config.yaml
n_head: 8
head_dim: 64
d_mlp: 3072
norm: "rmsnorm"
bias: "none"
init_std_qkv: 0.0303
init_std_down: 0.00714
grad_clip: 2.0
warmup_steps: 69
decay_shape: "linear"
dataset: "wikipedia_en"
Each number is 500 + 40 x the weight over its row's rms, rounded and kept within 0 to 999. Layers, rows and columns count from 0. Numbers have three digits each. The size before them is the row's rms in percent of the matrix's.

# layer 4 MLP gate, 3072x512, rms 0.141, rows 979-1012, columns 192-255
098:534474523497555483448550563557441529425485480573520539496549484489484510518437445521524537460457493567452492503487576524597554528558479462495427485485485447486437455450522532546541482572523531
097:588532480545498458534461513498517581473521476546490427538470561489445449537483544583499479527495492541456466513532524478472482498556455509475408483529556478564511479492579494496520485442536480
095:511504443479484491523546551493465499486537494570471479435515448471496556471428508513499500429451500525465506535518584460520561474558452503490444542527501507527531427518574564534501500572537449
098:493555439508522576478528601476555504451525467441517534582436534474444491408510509516501483484568506480523447473499528449446498500551480463560454482549481424549464532503452522469423484519477501
092:500508491508512485559498470545534474535523541493506502543555481516468547481389579440486475493532552443512460492429490512527533472489528547515581475515543546460485486450453401476551485511510525
092:448492504552532579534492436585527532547469507498528555544506453463507445519536461490526533470576500509468418436505563484453520472555574471526531590501450450509464492539520407541509472547454477
099:513533506511565474550498497522484459459529483540453493528468501555430540561465449550522407479477536489537503525464561518468516497480531438521516507596488482476496518508509546469471515492462524
105:498468500488608481484505491468506501553525590477495440547478481550539522544528486425461478515505472557452596525485467506442487497527455470458469497459504556463451574524524457500456491486506503
109:476562553484454567501495503552521472494510524424509495419465471491541407525502509415552522549486495505472554495478502525472482453563508492489523519502513502502446529523501516534452513515416575
096:505470474461462510431533487458537548496425447537489483400489519565535549517542564464453451519525523507466497436570530503526485502499495463541495530540513531593528470478460528502470455497483526
096:456534477436540479501503527548442495439444491500432432531458502458555483521588484508494545470545558525539484490482458431537527447435547465504447532523578397460476509523451460557522491446516469
101:537504460465525525521522494464468487556535504551497434485475498535531475446427511515511477507459532505465452482427450477470534424555514470436510489520483490551515514515483548441459436521473509
089:577477417501511488499492466490519501518549468528464508466564492455453451481516493485531554537433519543580516521435498515533455501537500447532497514471525499445466519543507461442393484570507571
098:613506444487512449496541534585536503469493475528535574487455521487408468507483478498427547443404509516492509480538495521452467535491566418535553514527559528508487490454492555494526482523484533
099:494462560416512481434532539457449503574482493514469409507455500553500505532493533593499468570529455484497474553573529511436494478553413439555519533473499534461477471472486476534455481481507525
101:492536498490435444555493520536410508485475500486496528503542573448485446475470515535448438469473482498446509524475459533443476570520444490517596482534491541511490476455484543527636462476460488
097:493534461487518436521574482516525467518515456452480459522536506526433415484547501462503457516487463457472470522487504533534545534590472501502469405563553477417446431554557463522421511445478434
107:526433438422588450458456455493538485500471494509549493447493521530495393494543459476527488613503478527588520562517499454483502474542527557493553530435447419514499573466447529517530470561491560
095:466570438504524451578485547480493467509417510506478484523496447479487426468472533535543552475526468507559464481429487481477531556488494494512480494469501541535569512581529497524511408540506547
089:451537439543514460468492495523517477478480512449569462548479477425501445533517498467506453489501424489486553474517464527521437524574526525492483522483519489477450526576529498489557455483495561
108:515472504445525515454420518468612494542556532472504486497488461523532513510499561459563472531452518520428487527519464456448425440510625456443532487496495532507527478564503489499458497487467472
108:546490426576515457509501509437470548439489438547539529496471512488538477506479522523525593512477526580461540485501482466444464532500483517498532472457473447507521474478473559570568514460454480
102:465454495490409502436477500546503518478613468507505530532556568493543535489501479505451512585466524459560576501521464466481535531481455482498496509522497391529537484471506471459536459471474528
103:438523509503407489465470492554460501460484468527505519434511552427533602538471517448530496559457554461451484529547513473456513499448386550563542453539505413454478538505498522517478538498473472
103:470532524551476474494519560501510479532480533489475528547544521455502490518512528488532464503586460393497468450526419504556518506488440495478493500513576499421500443538481470459582601462560513
101:537558470514462458558437554500468485494507509508494502485486476503525503542513514557489464465486544524448514508502484503453510497555573478485624521560509482474556402518530500606523511478480488
105:477409513593585440513484497514574572576484563513544490554572466517521426521581483407534492491547451513551528510434520596491489536499477507441481542422443592528495504525527563455498525584476471
101:496511496518485489460474483483458497480501479478430472443503525533495460523541420478510451494500495489552503430523424406432507473575488503550496479563448487535581467561524436563453542549499465
095:468532487526571452421445484521533582527491489531447483451590511439517505533504525574473555473477536405547463499446491617491531504494482597462555558510449522489474516506458510460511511496555472
096:488471524535446447489424487507547531476559485472576453518468422504488490534527555487487444543536516507503508528535531543534489496507488507471536468477549513493508591543488530453495511469474523
093:491417525533501450467497483517438480503519495517546477504534522504436393485462527491463515551497496531501553527494546567542481466463490520449512475528576475481582544534453499436468536411492508
106:502476501473512421449439520548487522411491503515464497489427539476501492489459541507489538467509530497482472475378462464488498485480505498555467543438517395528473528465473512529500505495549478
100:508475485479541503511469484494494556542562463539462540458521477482515520482517482463517516489485500487520545446490450475514482525552411511491538525459528522461452507529472501514536492514524492
094:521448505540449568478416478411516483535521436558498471537478536521533462530472522420490455493472540524507464484479453559540511481551469530524576455437482563548512508492509463545514473488539569
# layer 4 MLP up, 3072x512, rms 0.141, rows 979-1011, columns 192-255
093:524567428451510571407497456479535541515446524381492456468523457494523439495486499413512435495563468488517458554453461475451451468514548524494482499555517539504558561491540538512486521553536518
095:530483479451481460508486545470510502470536505525478512478477568540458508506558444529477524551493437498593532484466540561466521472494533518498498457582495494487493529480481511434507529452514505
100:506444538518514477490484587451529517523484497457552461503511488506544538545589470462476463477515510469485541456480488454518443545440510443521488551570506545507498536514526415468538399486487456
099:546559395533507493483578549545495452526544505480458588414446496517513512533542430468504508516440514494504492497479494537529441467474496528502408481443531483491530415466498502454531571476443473
094:474494516472545472484526481527589501514517495540488456460530470499450417527436492530549548503550466521516488492532541536497560479517525499494513472513539551483435529467486415501526607575476464
091:477502515491494490425508486386445449447580487433524471472465505541421566490492547530473497468483498470524584560426575476587472524467512548472523459470554569493456493527456544434556494534520420
096:575514468416581460499457470439528450454510492523467493531420542543567482451584529558531487480472556502519543523507467522473443430513471513495446514515508540555504493455496504414482531602456482
103:460456443510519489514542492494532564526502448490465534517488575447487468554487549466481566534423490531499502576535524479494553581506553556526515503570497480560590503512490520488528583522471539
102:485485537527590423525563465433449598515492501531527489516492558522471537447458519540497438516450578493541568536433474486467493504526549535521444538513467556462469484480476485468462434582587545
096:496506537570545526465473487419380437539552468492512531508451597580423493435569463493507520486441535433544551455536506530496441493531488537496454467532464509522450409481572493511541605493433521
096:542596516474484512568488440436460485529578507525445495509575490419514436501484580488395504543540520507445480421520450472481487571526536458559500498497505496574549544530510483479463469489467478
098:443480490550527533446479508423519499513462568471493475550608455501435506442502490490556538527484546484463522475516545520523481579486486539557479465497435504451490447448432460471478528529455448
090:492505535502529552497513516478520516508528580486489466433432508508496534518532429475496444474506420537482490519519551577467520483449542537498482553459533426437515356493489464560462468433509504
097:455476457509511511488507493491474470495490500491443536461540471450456529485541520473463486513414487504522545531485503529522438480496394517593512516464598427449467532502531518466461483498475525
101:479544508491552582473444461455566572427506525607463554561525560443555536502514487507471455491483459485447516537457438485437561511497503488552480453491616566559522494594438520496501506533531468
101:518518483462543554515484550487495482536430502527479453460499449450484508549520558444531448464496488501499489521516498429449471459494402442514467524579457551510478522528494459548491493456495447
098:443434546479472523555538502487511468444480476424518471508594483504560497509455404443484471483462484499495513445441503540518490569487529563501486446533561514477534531517445483561482468430515474
104:462496551475556544534536479509529442549472471503492478487504518521474550460542531512563446409539484526454512537499498553547552491457460508540525515498481508516536464516464454467588615493392543
100:500494454461468494513456479501501517514506538508561473462483534564514568484534538510484525581529457490439476432522449432512501513493523534488475437496474474465479455471430447649551471517539477
092:465605507478505458476529488522438545540482486524523503467564457534494515494487515468490532531454486512469497495432434561521495486473524506474543505562440502527525491488508523536476505534462492
100:477540477527528510503529554492582376497587563459474478491553510556536491533494488412556509503475513452455478570535470524434432475555432548514528548593585469534544532541560491499456495492517523
105:537504535499454516524472507501534490432543521511552447447417437458483471480511547465575524540576558529538548490590456464509512451453522505591501498462496554532489533403567510505475500522437446
105:488478577477596481428455424491469459464545539580509531508437460509522531575411449552545512451506489543548490466533504499541445536498445534558553471494454552550496537505546467475505505519502507
100:520451442493518496550479516537510415526512518478453483444506506485530496518463443491503456554513517471477563515519465457546437494501494534476479473488443575465517473474539502447476543523529475
102:516479540553514501501453557475548511531450516515519526460538458497473547515564514553445539482450508527530459491478561438508462497491456416518390500573545492523533511491552474436489511533550498
095:535529547554428486445526534494505460515570451483464560456530557497525541404501551523500476558456485452442523520460468436534568399508452499534416506534480480519494477564468469468530518393464415
108:492533545562509532554497482540541485493472508469484530511428488464497402448547459500582438452535513450543512531521482497445479459493473470488497482487507538444512547464447471461569511530431462
103:512510547508583478446566548655544525506499512534507465503496535554486602445494463490413528478498457520482455456524508494526504531417472577508465521507564607523472440424518487450536504488526468
098:554483532463496523541469514476419486543483543495554537516531526549544504514468546517500477541520414530548464563518492508492513513457494518513454480489449483535527545449432513518516452423488552
100:511489490540526490486522490477546537566505526525504574501479429463441498507500561471494492452557530545528508441471503496524490465542474545535501474503472527458430418481474547465540553465512518
094:428533456454494456441457391556504507517483510483568480519512484474450447455546520479507489526541470492458480526522578581524501478604493524489513494561478459502442514484525543475471519496507532
099:539440515472548560520515523509478503468453530436530476500492516498472465443513499485528485476453455498476511476527550470493490484472578510496490554456536569441586492549523498454499502563580571
101:415527425487537501495547469463491446469447604535571526502432518444568536491521528488510511503474446449421460519457539536495493487486486508525493425460487437482553523536584513520516500551498492
# layer 4 MLP down (transposed), 3072x512, rms 0.137, rows 979-1011, columns 192-255
103:512476499566540490515526534457447517488517508540550398559510499480445525444466481449501533509514437464517538494530607492521516531552512508532456519471515492502450483500472397518442504507502509
099:532511516535537462533471542540423500477464514515425482432516537481540494514461480397533444444525491543503452437499460528511544544543431483534486585497531522542474445547505513502528558557503441
099:441456570592527511542484531501525462471506450567489484482517522534514523502475493526500425479447416451540496437556464514539576484497548485418548532527540526517527526495524590473468452509533529
103:509541509503546509513508449538502508498543441529527446466545511435486521511509542475483475538480476492513477463526520508514554605492465523434547547523507494475514526537483490430510471468503481
096:465546424496432499481526515494542524522466544482450555483574484512425556510502451527524474444472484522516528541501501496499498512476508518490536492422471509478450439508498532464490462474468524
099:516486506463579525467477495536507471582538492444522530469456516515454487448521526520457469502524475468544502499458490456508474513477426527498544547469519536417522475546512476569527475504486507
100:529510519560448495499509532541500442494526443555478473435506441527521437524491506479543477475541429491518616424490489515514493501500507471528527406545442511487488472484560556537527524478420503
100:479528479432569517464493431480583532487475528444503459434472504506505591402525489457497464517471526574535588524508519460504695464484503474467479484533521529531510562528501520504468434497487474
098:460507495520534521484495510522516482543523488476493527512552522531487511496472473493518485522608544546493435459473469472543539546490519520527489533505504475495516467472460525457503468615489572
095:476516414448540517465453496489504476570439484499548479485531488466539570514511535536478484475551542570435443511491451493460582504478523409570439503523571500513468541491415472526520453528433529
096:500491448498557526536498520579448483540559501517560525476487440523459464461458478503514460499510459485471463519502508441470487509452464583472486480434460490443512400497542448566498514528491555
099:523510456522458540483492537539406523453504458466528503490418502458552536487469554502523537539531477511528480519540486494520480504551491539484515449487488555519502482478554580537558523481469559
095:551495518493466489438499477564450502535512454515536581543561533537453473572500459533531560522504510478503500523434477501475500512560458477487431490535430552553396551553500443438476487493458460
099:520570522531472505519504487488506496561457489509493445503478446528548517520470541496400501489520493456476495533472559530493535468519625527514581540499392549510457426494520515532499474436489473
097:500471468525492451488507562471451473476551457504529516492579481494543503513501533517535554542499523429503500412551454497488477347537496479552498559458451462489459478481637514492486510477397560
099:492450505497460513512481520487527515549504462402489508528477518494524546569513493565489551518518490452517467580449528495568569503488461545575505550575463486521527417524410528480505537478606523
100:511488527461542469576561446480476471541564451562445492473549515531464517499505473517390406472496513481500458491539422439518493476520448522505521574582495442443529528451555600576439486487555470
102:502531491428483600480463527522503447530528523470580557548465440511488453444464465487568456546531540567442533500505491524485464470504432522483423456494479547515524504536558443415536467490538475
097:468527494513522484460457520479464508530527536501476490550514446501503445512555498485548440411527466528471535532489539578606485414576439491561388584499497452525467477472498502519459512451459463
100:569486460483515461425503454542489526506560516511548499535492485488404502562526557455510467518491490411473463525473430475470435541570505462492498524443459464499480565554508516516456445523534399
097:479461517505514428517537479578507497459549484483513468486559442471476526472515487472461518533497545413557439454482473488523400510478508538477479500514419534507451496510573540527557516541534513
103:446509493491497426453522530498520577539557509528524513542531523445506517471504520564434558555501498434422520557560522541525442520534505455503503527476466456538487415493562480570513532501479542
099:492565478531534508561595525520521507461491513485481460528488452563535545464464539515509554464523553481524530512445506497521503501505524553562471413445501519539512451503472501546487556563475489
101:518493471481477556504575512523519524522486509476480485461523482487540471482499512537561452495528539484503486527423491555467476472417459522519484455475625471466566510449525437460566514483412489
098:434470520533506465499493494494488542549520544465509549452460477503470446511567497543536445548489534514523535448463552472524482553460561519481562471495536563540496490544453530427520525520483536
099:548457516476518489536481484522448471496582503547468515476514461536479478468530458481480515492534490522484482473509512468475493517450537502488502475502504505534471498456526451532557439568483443
093:485570500487449487503479443482539471540511500493472506525533443448496452550435496452430519510550476537440508558505509482536524466514466510471516539589580508522513533525470449465455547529593501
099:498482494401479496462563505569511501527564510462478426501482510505465378504587533494503522508493457457462571458453533485498495545488429560526555495506468443513439458554476517471438504514472481
100:457521489508527490458541452479494462588493487455601586412533541571587493475543535480538494502506451517480557478489484464503502521487539554526545474468543479493494609565524464410502512420503523
102:525549478478498557508531504530525535481522516510517483547560547652544533458419569478421516580500514474448546520475488435496587549510475558540567504484524453547542462500473492444457489548508518
101:489510427500523462526498489510518538500426550465474502432491546570561505540510528435508544528466466520480511520425465505468474511543566520555445450565552518559509522560514528442589458462496557
098:501532485538485478483522481521461527492517579461524460517553479528509537462491551494521470460491524497488518524558543550486465425481528480473487474467545463509511520477490582480485491473435513
099:533512495490431450458512526493523455517528525520467545542501510514448467411556458519560494425573407479503589496502482497464427629505527544462545502472514475432488562548427592488482506529547498